config = dict(
    d_model=224,
    norm='layernorm',
    bias='all',
    tie_embeddings=True,
    init_std_up=0.0334,
    beta1=0.95,
    weight_decay=0.15,
    lr_head=0.00537,
    warmup_steps=200,
    decay_fraction=0.283,
    seq_len=256,
    train_tokens=129400000,
    steps=2014,
)
Each number is 128 + 24 x the weight over the matrix's rms, rounded and kept within 0 to 255. Layers, rows and columns count from 0. Numbers have three digits each.

# layer 10 MLP up, 640x224, rms 0.0981, rows 364-485, columns 56-111
137112107119099116136135142146114142108135162149151139143095091156108109115146136161165151144124100119154138091120133151137170156123098114088146133131160126124127107172
122146139088131099090116108137123123154187109100149140129165148147155174125159133131102134134091123080136168139124153137136093075131158124121081092141099120105121082140
141121127139153098165108132153137141132151132135113163126153121105106125122136127141139124109113126143096178121145155111095118124104119096128099080109110127104131128133
095140151126162115138120105144113044084112115098104109151131135158168132104133115138108158107109129145140118120119148095150172161092132140105147131168175160120147148142
123112110119101096145103160147114125133143155109168141148116129127138134122120113130166145124128127142167151130161100123128134133113174151085129132122091141106136152147
117121141114109124085110123118129160160132148108137115157106174118059119097137149141117141120123133119133142106109139113107113099161091100150122150160128144132146052120
187143091135098158128102171124123148137115122137108144123156143089126110137098119127113119070157162092099111090121115138124111160133107112137158120137106129125136121102
131115142111138118127145083131150141144124145073113109147173179180122104094144155177124117127119133097109162110097147115101112191099144111109170123107108094129123138126
117136129072138062143109106159104171128144100071132114143176086113155095112077132088137110155167155135138154107095103119091171154139123122148174130097130204134145127106
161113099146102147147110126126129156140141155133111139102116123134141121153168124145071143135137108142096105140114075094113159123122136142111139138069124087134120118092
165058147149138137134129128158121131103127125190125152105150101099129100098173129139152148139149162130120160091110090135129109139102092145130164101090111108127097144099
145113102102125134122136126153157136124112160107109148100140110142131119126151075097105145173144141109169163128129145127115099142108120119137129141109099173127154113133
118120125170146141132101107122147156100115146144107091157076127122128149133138122155151160147159138124105112084124110143075122112130114104138150108136128146075099126129
108133098140103180101140122095117106141100158090154159123134119100122105114133147172185190125116151109104155137145106144127124102131132128117064170140161118149146115127
136132111109131116095139168108098135116138090094158110138107105107124095138162115148153152105110120107182086124183124103118134135152123120127106110157158105104144107098
180149058116121134153120078179118137123159126173161082090139138103143125158122135143131121151123099144129155123095089150095121109126152137122125151130113063145112134138
111170116079103153108089124166100133124110104116115113150076099161154155142115127093119116117097092093151123093084133141121136124100083147118132095111136111138095124118
136102131127112104119139110120136148163127137104160111108127149164130102119158129157161124167098093143129113141155110130068129119166152124119100142069132140172108120115
123193153161125147106121133120153105135104142163112100105123124142136113157109120164095137179136168124110117105113107114112113147142110142097103136099115151147134108150
066144108140095124122152120123135115128124143129161121107070118119132147180157099158116154113098147137097123093114095135104101147126129112131129134072134160122133139126
120162148140121133146129142132133154126129125124181145144114154084128158114127128132131125125129131145143105171121100161117123118144101118101136122116117127108102151110
144167153113166122113115157128107152158159112145191113092126151184115108103111113103129082133077124125126120129110110132122141119126106120103138143121153121144125122141
173101173137142133145128110111120138152140106109108127109147137159147082089157075137105101120128180153096080119107144104163177139098151132123127102084115135117103120121
120091114133123114139131145147097145130139109087140142108141162130140154147096172149140138185137173129119179163095101107107146124106133107141108141124150112102137121074
164143124107116148098155155122095129125165115095101103125168148118140118137075085133157140106081147122083162129159114147137138145112147125115105122131145148164138138136
143104125161126108155109126160144144148126149133125153174142167106096149092119063158104166078104123130114110096123123100099166119113066154154115139092118128137091113122
118156152119136159082128155117113150114121120116140110168130142085111108116109160132112158148168145129116088117135122118151104121137141161162109150118071121108082119132
165101146115172155119153120152115119145076120131129143168098079141129080120124128136147124136189132129134201109167088108096134131159153112172121093088186114142129113128
122153131147123192122099105112133125152158123098102125133111116121157111129129143157154103121097137170075139136124094163163156080143143157103160138157123150154113106142
101109161157123182135155107125125154155161143160150083167169151148111073153117138122131130126087103131109163137121114098104110104165145138120148138124136132135123135113
156125169137119116123126159108112090118140101119090125090151140112126159127137138091129119120132122147139149106140134110158139103082182116160140122173119119134169111105
115128115154100139117126112186127101160137098174119111112100143200128120113121109106110144096118083088088118146135111127103093156117084112104121123135128141144110126156
191120045130133172121125140136093117188140139133103131146127163115129097119123093150113070076113115128199128093157109135147161165096110123128135138098135149129122103137
145126145134148118123142159110169128102143141142117142115143131119128108079102151165120131122091102128119160175106147133142139131169116148134138115104144126111131082141
143142187162138139164140142137132064112141114112109121131123127133143119123138093143127121147128094125106116161132094135166118126133071092102121128142121148141115124113
096105118111122124145106104149139145164128139138143160123107121104143158106137143127154126120145139127184156134142127134114117101140159102125166140052086114086110059109
104127123102091123120156118171159097103118155131082125134157156133151162102125158116128141146121115150159160139136113096118162123125115141109114171155150165081105146080
095093125152176168112079102130142136107172168137154106165099135114151120123098128139139143134131147117106145109116151139108142085143151103152116141140122133137145079115
132123099115143155109144124145157163139109130099166135112139136120106107137145117123135128127132117184145148121123154150102109110126110120100114139137115146127108082129
138149091142148134155117185152126128128091128104114128119128146098123142091074151150131153165108110100116115130135122096139146098170111118128114147135136119107109150083
149128143130109126152124153117122143139121157153092149187169199097125113101093128097171161133129088129127108114159150141119098109137125107067170161110170129127093126133
175153104136141127161114160113159103159148170096129139129111138082137104173158159151154107110135135105108156115107137111160127101133111165112103125138137135157137147117
159086093105125096144159106121138092133109145113124083140189162112120096153109109098134136111155088136180141092130090120153125133069146118161136120119137144113139100128
158114164148152100156100119132090130123117114102119165127141124109129092168153139130097123158129107171104141151145145131123125139110116104141115104132082108111112086154
085150111155132151126076105137130098141076131144115135078118178179123146108081153163147085123099121135170111114145158146132154121128136098150095108130100145087120120110
145133155095101099116124146109141168142168115124107148184169131191083134107156106138175120104163132132113096142132141127110116122116093094126104150153136117098133094082
131134098098184180128105124160113118107134121115136135174136109128170114132141150157141121138131112084138167080142118092096154091098111163118130113111094108123118181142
104123108135108118133158106151116104142138135121126131107153116106141120123180123097139090121125112151084108156104078107111167087120139125115075165162160135112113073139
119127113111114085122091149124148123125149148097150140126105144110103090112116116119131156088150137102147156051149149152125189119115121135131117116153150125085115149117
152136113148115092110101156138102190129156127117108125117147138116104150125130133087101122107100118122141109185139101101109142109130154095142155129119093107154085164124
131132141093155106142132158151147110165138168100158115132119158136135131140149112121152137160128126127121103130110125127163087141154100137140120115165108107127089123132
143139110136121150144146111154129124138081116082129145131113131143144122119108152112153128141096077159160154127131131111162141140156112112100138080157163140111140124150
155127100118157110145176104132128066134106112145153091101145126130147085154116121131167133136083153119148140096130113131159136116117121146130120101108152110129105118097
164105134140132136123169121113115099148182140121165165153112149125111142122153145137129128140070120163122126112128148142145130146155086135112169170145126169153089114116
125099097156073152119141167164132138082104143121090094156125113153160112109105119108091124118116153082121120130121189125165139133112132151122131132121150152116129109059
129154106149142137142122132132130157131123173137123145134158164136096123142117173093152146112169162151162086155097086093107154147116147152124130138118142142123115109160
115113148141145109119130083098125135152105145091132116116119142104143111124140125136131145105136127122157167119129129155145154125156094115155145129130145122143138118121
129106136097113136112135164097112091066168125157154144139111136155122105140107097100098184160174132123117130114131090078136115129106121156106127151090091149136133109166
147106114129125123134145161118121126134149155145118133149141130164101121078151154122148171084120099160088102133101152133102130128178113089096104110093145112157131135111
111091137096102125154086118140141128117134069129153098127137159111113133126135112143105097129097123158157158108180106139134147101121144127143176125112161133138142176131
136099070130129152126171134121141145131142156160107158139153152127149098109110192069166121122148151125112137089079119127115158143128151142096078125122147169115105141127
130147092114120120114124140141111151098167122114131123111146136126161116127116100093095136126124138132165145104076154140161112097126098115106113079132105134119108121143
089167102101160120138169123080088120132155101089089116159150126095185096154097120132119090110149122121110117119176174099124135128127146105158131108111148154137110152104
112108134123087127122141132132099143119145109153155098137136152128119121117108110109087147148117141104114143118159154116122132110116153115154193146103112165111147124133
143155138094148096137137116146163093110131121136094153118140151126105109115115137112123091144099101101145120140157148119172130081080127108165137097124118134107068115143
143125160112130100088169101157108130141138155127095149119157126055151108129153109142172118178163130142118114115138152154140159124113113145111093126141121107139147128124
133172137130119119123121139136132149163168119134071119140128155101096113132153145164124102133109082118114117123120108114127125105096122106114137143097106115138120124088
113183119119089114103108090082119110163143159135136137110081103137133152184173100155114157152082152172089141147148173110179140126135169139135116140151102119134143119124
110135093153136060138172087123072111135138193162141118122108151148136174148137150126119119130091101104100135110170113100131063163134137127116118127103138080093112116135
115149139097154125112123145116104139136087101179137116106103127102146116096153131159117098121137187119111123113106115139122120123115092148102089122157167115145178166157
108125130092101114144137106144145101129148124125140121132131115084172139112143165163152155144112105162154125100066120115177124126097138145191132167109108145100141105119
138128115137127122113170128134070133158114126135141124136123141087137119113137138130137144137162083120136089162146133094149191108129149090131117118139143129108154085141
099126150146106128150156122107122138117139147171127106149114112093134126126143114121089147090125097143133111131134139126149120089115150117107170155127087131164109118086
109136182198113108142161119075132144153090161111108155104089123158145157109168114097126113121162125116121087167145103116123148095154092178073138164144158099136134117114
113135074145131126097147109117129130119110099117134135143139123186078117113144135098093079099115138148109138094164149133112139129109089163146103112108127082108141134094
150146090155130036169111167129139146133111136104108159129121158135129098142113191158137082138110098117161108188109169130149114143115089140112160106102120121061115092111
122147123128142151119119117131121145124145097096150145115110112170174133135152092114141119138117126116128140121129162093104136105119148124108131138116102111152103100124
174159091120132111100152167139139106176077148097124139142117180146118113123143117134142140144119099130120134122138103083163144127120076080108165115143109140117124101106
089104076097091177156120137177124135084135172078106166141147128104156129113102122133142114133116121112132094141098153143142113095165148142109082088114150113050172111101
144180110174093094105149104133097092111147092109136112127122101123107091157128147115135135145157101100116175126158119104164096098164148079140159132153138140156116094097
112158117125117113113097098150157131135144119120074120108144102121167077121131105119156109100115112105182115153149108122165149122127148162116093123121165156145104140145
161118124158145084158109172139106137109116162163123130121094126133136112104165091127147144131135107117089127082125126144141151132100086095108153115170135162136103124124
167133081155116132139163123148151133108133133128136168146144176136099117130109154110120139129161123155143112097123111161101142128098118133149128144110109139114127075126
139102118115139112140134113136141120174171117101122143110127100130126119106126132158102178116175079163125116133157113141146141126139132136122141085117162158103164127123
172131123139146146095145116099112142131106130178157103109117146153117112115088145183132168136163090133141104119118096110096113139134125131161120164172101108149152087113
104106122116113173155137148154149114108124110164148128094131161132146125142143109117111090111099126146097163109142100120116081142106131138124089110117126154116153135120
134125110130109179154109147124110130136164138136100150141136142102158173160108122097139109144107125119111132098125144112172148114152184123140111159115106126087153118144
097145173114113129110096087162101153094127137123158110177102098110152138094112135134148097121174130149178125210092120144086120132135137110108105128141147149078115114075
101117097089125126119159150175108130123129163102072133133167105131160114142172109149099124105105106139145150134118113175148132108138103147104099135090079167119135120132
114130125119125103061156160097156189126154126131151133068154140119132100161140148114145083137150114097092100163143129129100136124102124121113168117119119085140150097092
127087146132129148124098108118139125103135141119147119121123153139151107042129141121128144126115112094130128123131146112144119095123124110104131116136129120085135127138
102122109155137127115127146088137071133154153144143129145135145142088105066138116161120088100092150151135167102136123095143134135147085104116109163161106096141134132112
167164100122113154153117120170167131153161135149116107107111126085105129102126165121090149148104122167140092124116134136133126131134112101145092201148114133125132130096
123112087137133126114115115122133114141164096141157100129116127147165127120194156101147098129136124146116094168131131152131090104105105122142149100126126200116131115096
148115155122125138107151124121112131125148124125114120150140135118158104082127130126127105122123138163157075135159126088104141122109140139138095145137115167119143110104
086146118129120132151112100108158143121142124165170128135166118127179134145159117132087093082143151099089127141100090136163096125094098129177135115112115131132145083117
124149098144085152109118085087172148159157185102128152106123102090114142126146172129146110111110119091162122128126114143123149170153131116109104139120145198150126153141
093124134142135133082143162123142141097066106117120155146134130107130108115141104128123151140115155084107124120151113130157113113135138148143187119123134076123132093132
172152098145125090127116171124141133138122168150124095137141134092117145136138114119143186107104159178143095140158159116136136130124097122129063122141088120143128088086
136121128110088079124138131124097159139110152132098119135115142175073097115114131142095141158114154124138110134097104153119122177159135131126089112130127163136166158134
146084146105124127121142128117138158148112105068107142120129120121086121120100162141143139110078112125108141149128096149160127115086112109132142078069146096133102190143
134148118086124134096168122145117133129155126147092120143091121104150143123115120159108158184127114139101125091148122124158094103138128103137101153118110109160119093123
122098093091113151136115158137124157132104134138119166157132111157115137057140124140132142135133130132117101070160122179100109109108131094139136121113114122166124110079
106160165130135114105144154139113182110154103134115135129133131135132147121137170125122135115114137109088156157127127092140134123158118155147091102097133107179132119115
127108127110137072104145138103117111121138118117149083115159160112176096139150146112164121113135131105100121107108136115132125090144173117138154154110127143134148115136
121094160158132173111129113150110134138133115137114138134133162101190156139118121113103149129101107076145113140131157133139137112135129141117152145135117130143141136118
127127139119133126141173123182103136124141190145111124145134149146121108136150135138136124124152104135121109072123090143156122088151102118101101116110161130129137142121
113149098081120087118133131106103116124144134159153119141162101132125135136162138123121138111159140135166124141129136148110071137090117162127139138146102125123147135080
140123114116148113131095123112158093136105122113172192143153100141119132124104107122119117189147107102127154133150142180119142131138142155157092097114129112142094105075
155110130145156102139134104103162131163105131149102126130121187118142130101116080153107126167143148096133136139074135136163078115110127094152099121117105167121108185101
126117102128141108100137092092103104098126130159108119130065157153139152113116129154157138103133131110157119113125118097067119098090182148082132102148123139177149138130
114144123134143149107145117122084117088117162163094140105122134084116115129127135076137118097094131115084123115117110170151164138156112111135117093109063122156109130090
164139128150124092072127129141080090127160088135142137090105133180127150119132067133178149140126124099153123154098142141119118098109135142095119139150131101168114101136
141130144107139182102128114113119099112110108130071114129197120110106128182146091095138126156091086096125148116127114145140081136121105155091126100080109190154158105082
157130117120113143158158138130146086163116142127136108114088141132118120117159153161124139101116133116184099105126108166145149107135117103100091097092124136138141111131
091108172133109117123130109146152147135170132160147163145128159179148155127167078135114144130106150092099133141089176104136106140164128138129110105120140131177122123098
172134119145085123143115090100110132130083142133103104127095138136118116150135135152116148149131155127162168109128138127091102125153149113137141099133132128152125116173
146121153134159129133131107125131167127138172111112126163141141113129088136099132160061153149123121156119111115148072191109145178143097119114148146125103094156108119128
144149108094130135154166167142087142138134117099111125126166116135070163114136142121125127097125132146147112110133152129113134114086109186151090181155132094113125138161
113102137177118127134116130133137153152146107122160120125151109149155095147077106123154155171106106122115117086138161152083101141090066141167138123123135139149131133094
163174142118143112143126094119099143155139169107099107096106128155182127151078117105113125110119153123163091134095152107115135106108111104109157152094134098113181142124
133105172133111144069110162067096119166102190092113145144133159102138109109151158144129110171104158090136073124113121101071120135197106142079100135106171130128121130175
# layer 10 MLP down (transposed), 640x224, rms 0.103, rows 364-485, columns 56-111
117135179059122087108117204076100093121123147105150148129116163085147101111141082125141137122136123079117084117127149151103145138122147121102167130123181127146139098099
097119160089108133119157100122096172109085152105125141119107153148100124099152119155071114143119118108116125112135115102135134136151125100152154143126149153111148129153
143177147107138152167175153117138147096136146111168127174075121172103109120136150106149099089123162100107130136105209154127159109160143142088103134174081126166132121137
148123159085127082154115136128133143113115129141120121150160123127103111107116116064146130134141157104153120091116119129116111164154106112151135132118120137097126160123
139148099123150147101113106103144141125109122117164135123116116122081113135157150130092122114142131126122117102135145155159131110139180108118163132100125157166166160132
162099124117107151079135167149151121105195162126087135162112129114119142137118156100154152143129119151126094130085077182119128146115175134122107124099082152119115127123
133144116136144115160148132107124149121134134168147135120106099126126114154173134129163099193135126123130101101130121112097121125104120104113144195116132160117151121158
141096121118140143170104129129107124177143168106171137124097152109127114121148118092114128141131117109119159115106181111135097124088137147151122171129109112134113158126
108071087090164108157129184144120137096144121086122150137103115153140139151107131101123176124097120159108152119098133095123135099119098092134137133113129120136103095139
123128194147111166184121082137133131171109125136091106094154129176101134164139147149135137169139104129136119118163128126130138080129111113126087129128130163107122125153
165168149103096183133148110121134154115139109088116103129096134112112113125127147127102176156160145112127118137077091119145108121121121124118142130131135162126108116143
109122131093101153123141142111090146133143154144138105136150104111112107122099166071171100079132095120120083169143095136156143156115161132134146144146075072142124127102
149167164159075131118116133124124050148122138143104082087160147113132145132138123183141140103132108142105105133119160138122138097126173164093107108101133115106120077146
116104106096120128186116146178173154109167119133091140107142138119149089118102148107106131133161083123133120131107140130143129147099117084158136160128134159098144165131
163106166087120126133134110120123112107123144119147129139111100145154129129158149123126135105132150121109079084110076147105135133085122169106115119160144128153150142083
107117120121078119137079098120102168134107114090100153153130082115112098153158149131137091170079111193127086135173177150126108133161086143138130167095084160129188087161
108136117114123095120154161093120149173159115143113124128089121189142124112118110099131096131112187122177100128139153140131201142115142121130116129108121109129121124173
120157146111172161095103113099116126138148107129143104118135130146102116161148102124110128133167142143098147135145140122084128096156111139135143125117098068111187141130
117138135155151114119131122131122155135108139114147144118111090160123117092179175113147141098103140129103109125087177161115138141112118147142102133129090143115125140149
122111114139149082123092124165185138146146093128100119119138172117143131112117157164113078174089135126183116148128160137152164166121113148140148124127083131166136195073
154133145141085135164183139144155114104127139140116148138126094126132119125125109106127110165142141110142106109134108129138137126079134109111124122153122155122127095132
091201091096125143071123158129157095090099140123106158143130136157112137131122090122123111164147124149119152146150122141151170134150149129109110106152112120149139118123
099116148148154089130105151161148099135100105172150140095113102055144132168157142118139101131141092083083094111083130136103067145121148128094130159194182106145149128116
106142137138093159126121096127124162119116100180151099075111107115072144151147115106180126102094126113128130167134107143105110092157118113129161137162117152141110130149
129125158152168152146129145103139172142124140151106092146133124138136099164141140123135083126140129154185093116099118131098140127159145124127086109101119134158090136131
110144135084150146183145150120110141114140134127155167112131114125110109119138137118158145132129129117120124134118148098110117157153188107142116122091108162101130073149
106110133139101110137089108160171093144118132138135116095181101107116137129134144130134088173141145137109130130136158132072135171105114155121117147125169153181153135134
140185099124138105133118089122086138085096151117089127114143108133169104175115172150117135118103112121131123128139144132169091128101096120155152126147168100150107108129
157093124091116121104151113136124132107157175126148094118143156124118092128118135135135152112129120086138166147137150105136120156109123152162086136146140154082117131133
125141119111143125165142108123121119075125094057121164121101134107109157093121102122110150112133141169090138123117133178118130161100109113165125116162130146094098113185
101127118123133128115125155178168134121157158101129145160112135096093102121130103116152128145162149102162113153136136094075116148130207172124161113135095073120113124149
119137162133131129098132142084151138152131068112159106068148114126151114138123148141132126086122131116130113131108147133138147098113159115147165161144094120119151133123
096183118106083101130136128104105129116112154118129133129192183111080164148114095143165189113158142092103094121093130141122135077133138135134145176155139098119120126145
133135143114144158127117125136131132139139121133144148140100106174124130168094123126124156116134142154119128132153116111090116117124154123143147116126135084137142152105
094167134165112122152181107126161120167100113150117124078147132143152101143123113115126097102135122164132134140141129112148130152165163160126148098122112132128137164156
105123097150140096120126123127123140129124138146146126205150097125105083116106176123102144099114153127144160114164129077151118128120126111130125111125132106161134123143
105080083122140120150119129155123065117108124139118125156149117201146174137122163147153111146144073135089118080106121136131116125135106128130135085105120117107137129123
125117122122106155139164157151121138132120146124117118144143111141139115133137130135122091147134089141153152154145109125152097096112133155135122142129125162121140143121
097140126112092131127150140132081133124121135129128094094123128137138153137162114135158101138091180090100130135094132117177114133112150135129129130130081096117119140172
120112148154129119135087125148115108129121139108123133093101169101147120138139091131152066126136140142146153129150126119134129088138153149149109156129129129134110096143
120147114150150144075116114134113110154111121119089182076106138167105119155157155096146133132124121174138192124094095109063158151121165117154145122109101125100145115140
130126124135101060092100155163115147085184152132105130127142085142117139134146153097110156113166143109123125149161164140145143108076102085140124113141155090124101145148
109117095108135148122097130129120130105098152109170125117105119139096144120138150120131125110161143140168107094137161133134176172098115161122114106138146155129100092115
110103141112122108101151130122098121107147128154114097136085095152134093111092133118157135138128130105143114100091135119133095073141141126139142121163145122108127139123
117182165099121135145138132116145147137145107143112107122125108118144091136163120117126089180080105140122110117140116090078091138137122146107165131116133146176135091140
115117129161131113146122150179141155146168129127154113134136143157120131147129119103103152155096126113130133153109091135085083145118154110123145153108141163163158176136
143088174158127108130148156146119136133137167125137106148104121139142146104109120120143112109133122177158103142118117175135134152109103109112145087137125122144109105137
169170174089152100152096129131136139122115101103142142125128136140113140144132114103136181127122126128139133168095140123178114132108115144124139105098106133116144149137
074115134126158141114128117155154138129142106117101118100126107104130124155104127166130127126159139107132158140134129135151172152104125103145141161149194122100128146175
118121123099116130114130096119126136165119150138110135180163094140116114109147159142155130149114135111104182131112128094154146130152128143110048135168152147111124113131
162136167139172127107120133073113098167126136112142120115154087127123130127118111083138123153152124115128152130136124117155093116102118126133143142120164093161062128130
117081146122137113172113116096121158099159114103123117137125124123182108126131128114154129121158147129138162119134153136126073122178163131125086114110170075104109118107
140104093100120112141144126088098138162159118172159145145116154148122132106136156124149101128111137142123125137156119072137100100148123137179142114161106108154128126136
101168131094128162170108140145170112109095118154051132125102160139142134147078116125092101086154133112097145157166164086166102128136127135116109087109118155098129125119
119149143115103147148144118116086110146149113154118179111145139120109157131138087139122138117098121098135113167153041146154079122172157137150164131130187103120162159134
126160094135100113136138151146115173156144117149146144128147134194182158106090086114147108109114117104191145162108152165151108151101111148126147131120128110126131082115
128155153123167152112140149111131099122138115120106122147136127105109151191141137121120105135129092081140140093145138116147162137135147154087100118102110124151151126168
124094120112145129139137135132154101142119111170148149145146129122169130136151107135137116103133120142146092105132123105143124159141160154104112119116149098104118130075
123117107119110147124133123153127134155154118129137110157118134134149139107146126155123133074140115149137136093146137119158145137144146123184165151134158153159118122116
114079135105068132155127115144129146129117137141126153158097133123138117169095112127133097148141167115109149111106111109139160158134133119135107122128117095114126132113
154145119127132161062136103102155170116140160162114125110141117150161117120075143084133082174101185175124127129151117135138110119103125157156136104182161135112136129150
125143113142123116113116131081146115135122108131136103110137109162160136140127173112129094147096119103111123111154160126082158106114131105164140150114152110124145139118
121129113154123125200126065107163150087154167121150090088142074107114087111135163146098122157130134129147155149129137165086120151092099117150148116141128147123134105142
182130129110089084144150163178125071148130111093116138134080148078120106125136102142150147138147161118110119093133147100117094123132164096093126124134110142148113118142
149119082143110115127119155153135100145162148104142103125148137147138099107130131142145158123133138109145139157082151136146124153133144127089118159169084126135158120095
156112134145147130117155126149121084117162128124152097122193147098151062146124100104132068119125160130129170104083137103122127128143127151147092117090122112105172132124
101132126148115176094152132135110105148117132091116124141150123138099128121111085119134128185116192123125138120138132120170088120116104147139159101091099134144117130149
089127125106127142193123108140121158099127149113119172143141130135130118153126153147125122165134106149100134126132136141079130092138146120118124145141174128138169086108
125147150130112139133109138110156112113162158124123156131134077124133161128119155110110125109118134152143154140149152126106097137169085083131150129123139170107162122109
137159135083164108126126179080143104092174133127133145090119135126121063159122128148138109137148153078127125138114132105122118087103160101073147124155117123128130177139
148139136135086128122120147113123127144130150125146073119121112091096150134123115133087134068175116149157147121075120124104172128155124115121120128114143102102140131092
134126083122122128110140172108128126105140138110091153145110106131125131123141185122099149127112144172158083098099113147134083159154125131149155103121146111102066141131
106135079166127121122132167132138141144146101150094119091138144124155146120126157123107121126141127146133131129153102146133093098106091114066159124137110117114077152117
136138167138121154132135114114136095141130106164129140120151122103174125121124144098143131118103108178108154172111130172094094138102095155127127086135144170166119154155
099129131152147108167132132151130107150120102112102119134119147101149095123140067095157103166106127159133108111141071136155107178128157118125120121161127171114121144111
128115129149124123133118190118134126110120157111155149131156111133110116095133174116126126146130126156115112153152100099107095143129092166135131107161098134150080106115
120131121174173114119112069134150129147105145106118134103138128166151149141114159103138146139139099152131138141118098172146182128136102125142137088120096150117160126115
132134193119125121117138121107147115116137124135124111163132145097078156136127113128110133131171142115164156103133147183139154110136131102145156128141139157124161137107
098106131116094137123123073082147127126144136078139146133094120065088113166125123122146156135144144145134108110095164121129185104131156105131125145118108099128091183157
124144133092118142097123167136088154119102112153157138164111089173127159127096147119106124123131103115125070118121120090135119123096152138139116122092147102105133144159
128065098129120071102076153140138155107162150162128135137183090118106138126129118122131062150119122104122118122159134098100108110135110156125143132150135099152168158146
078145137091094158084109154080112078111126120111155117052114134107131121128137135131092127132147128152135109120082129143124121107130154149099146072158105113156140150172
126163173109117108153126149145123090144133138195125105128124152118143123114126119143168102147107151090098104132092100116134164154128124094115082114145125113164089090140
132131104135147109107104139107141107097107130141158099147155122113100161143117159111115102143142115127135144103171169125143193174126113103126113134135153099158160138157
085080132147100104155129144147150138191136147167147101154099124067103146144128130072099103145155150122122137165093091118104164140123136143082091149103138115084152123151
150144123131077136138070122089140167127144107129193121153138104144119127155123094101098120152112144097103101134128160107113149142143130061150124154139091100112117194151
135120161161127152134123107164128073119097141090122135126138135114085132121099143119141127126125111148109155132135090114125141157114093105115132148123126085109173158112
152121132119122150108133087148086121127130098114166124098073114135095143142155105139084156118073148102117119135093135128114148129128164128153096166124098156120174145120
141086134111091094103097154198155063129127155151107113150114142134110122106119114144144105126083117143057145108110158167138164164151131141142129106111086098139111116101
155191164137144162101114160127145153114086123126119139110149127085119118044136116118124133105147141133114127104117129140155129142142086106130142124105113132094118144124
087123123113074120126113129119115114130159121155143135112145091117135143152206123135110215136187136116094090114126103101135161131111105152145125117133119117146110146164
112143140124094105143129119106118107135112118097111129117191127109114135153162140107085188117181136133171091143154101180131107176151116106104097115147118119154118108122
137151133158137098135100155136142135106129116124149141136078108144105110142166077160155137139132142143118099122138109079139133120152120156117144124133141097134100117145
174121107096131129145121143096129134118111132101088190163135109118088143110177139165067112119147104106136103154109140139157113161111142141164102107147123153173157137157
139100129126185110163180115074108135132127090148125170175137142127111130156121089131144130121085123117107141140132121117140134116133103139101111077134125144156135087136
105106147134157151083142104094134070110144121108113142102146130160146122125126126100137102161142143086135147122137108152123112111127126166131153160121102109163124117096
095125117118130100095143145155112162136130145105133083124140214144157145132135160144150127097144129148143104148150104157088106152112130121134107098107153143145153134154
132141145109129108139117147113172097104089154184134087149126135172138101168104133121182097153153104174062170135094164154091120119122094128139125160104131115127112095089
164144140148111142140178144119058151117118143154145111119134121130167115108139157157137128086138131067110104116120125095155140115124147122084129140139082147142136116152
123131117107163120168103107151106141141150101103121148114161166133162128168145120096104118175150106158076186154121155106104116084096125136149122171117121164109144092100
148149155187105080138116162099146126144163170084126110137158143132109147110131153110087133117114146115169114091125115084098121107132174126104139156169104145134106119202
107126111108126103154160157155150108108110084137100147119106127126128110091137153120129108148135148137144089092120134101105118138133118169155165133129164102140119087128
159126113138162112110118154119092127145116131086167103156163143123151148128104142119121148174143125149091120117145124133129146108114114110132106094145144129118102139102
115134165127093154096139114127141143157143109136123100133151171142089110167104105144123153116125145147137134104099183111130132154073133103085144111165118121133141122143
111159150099117124119126132114131086131128087159115129130067117126160120144123147118109161110129099137105127129108129122109107152108109143105163117123118095107096086131
137104137146143095126139127157088107172129158127157113094180114129113175120115067110170097126154173152141118126136113104089113114148123128108142114097100131129119140120
096146109105126103096158120134135119147072088136144138100146078140104177132095106120152143133116145154105094133127090109179119143126137105111101130137128116121106093114
129124113092101132118113115129142131124139127137135161113125164096105121122116129112160188122121090146118127082108134135118129111165134133143126145126141152180108120160
099111115100109145136092167131131129131140154121130088122113130117155138077132102117105146107144082153145121146158121153127159126114170150169124106170120169119140115111
148095156121149125120099149117146104142102101138099135148127138111104114146113113116146100136137152129118100140102124139159135143142152118121140154145078127112146114111
161134151088111127138153124074142164096154071165171148158112137084124131092125121087099121116124093129135153133143126096159118115135127109159112130111164146135136141116
104150132103101133123127105118128117127111110185124129119117121119141108110135132156091101127163136155137092090177098095097147156119125131111156113116129117162123092131
158128161157118167156109129166123132098147087098146100126120132105146111161135086100149081099189121114160141143120101157108154102128149177081122125162089088139104107105
177115102118146110179108107128116152073122150111158088114124153140158074139145138165106131128110121186139150154064111102125122137158110121177160099094133111152140160148
092128140145129157150097115132107151138113146145112099120128109102155143112139116084122107108114142124127168110138121115091109108141118135109182116132116143134122118107
116124107147138141074079100126131088143168191110079132142122155137092133109177091131101156101117124110136130150210124110127170121117131102155124107114142123117129132121
109132170122126117156165136110135146107111114115129097137137142100180109122133119060117159122079117097122099132136153145114126162110118120095112099143108127148142125127
110143152141140093094129109123121136143115116076135157105114132165119126105121148148109140123140147078112190138108134166095105150123124140094166117121124111101124135114
104116140136131111099155229074164115170120111115130155130094158134139132144132172148166133111115120079147135135115144126161174138095118108153136106133105161141101118112
138115152156107127156171134099130139070114125130148123172130112096105166089144140147149159121137096174100148133104126144150141146137063117117148150147142140110101143114
128140119092070083123144130111161100135161121116132161110143117106101110161141121133150153098120155155103124136092130173127109105118101140196135113128143146122091146123
154106118136128126177156119146146079127115110140103094102138141133071129115134103158124117125131125114128144126143111149179142099131128080110106158121171147104151137111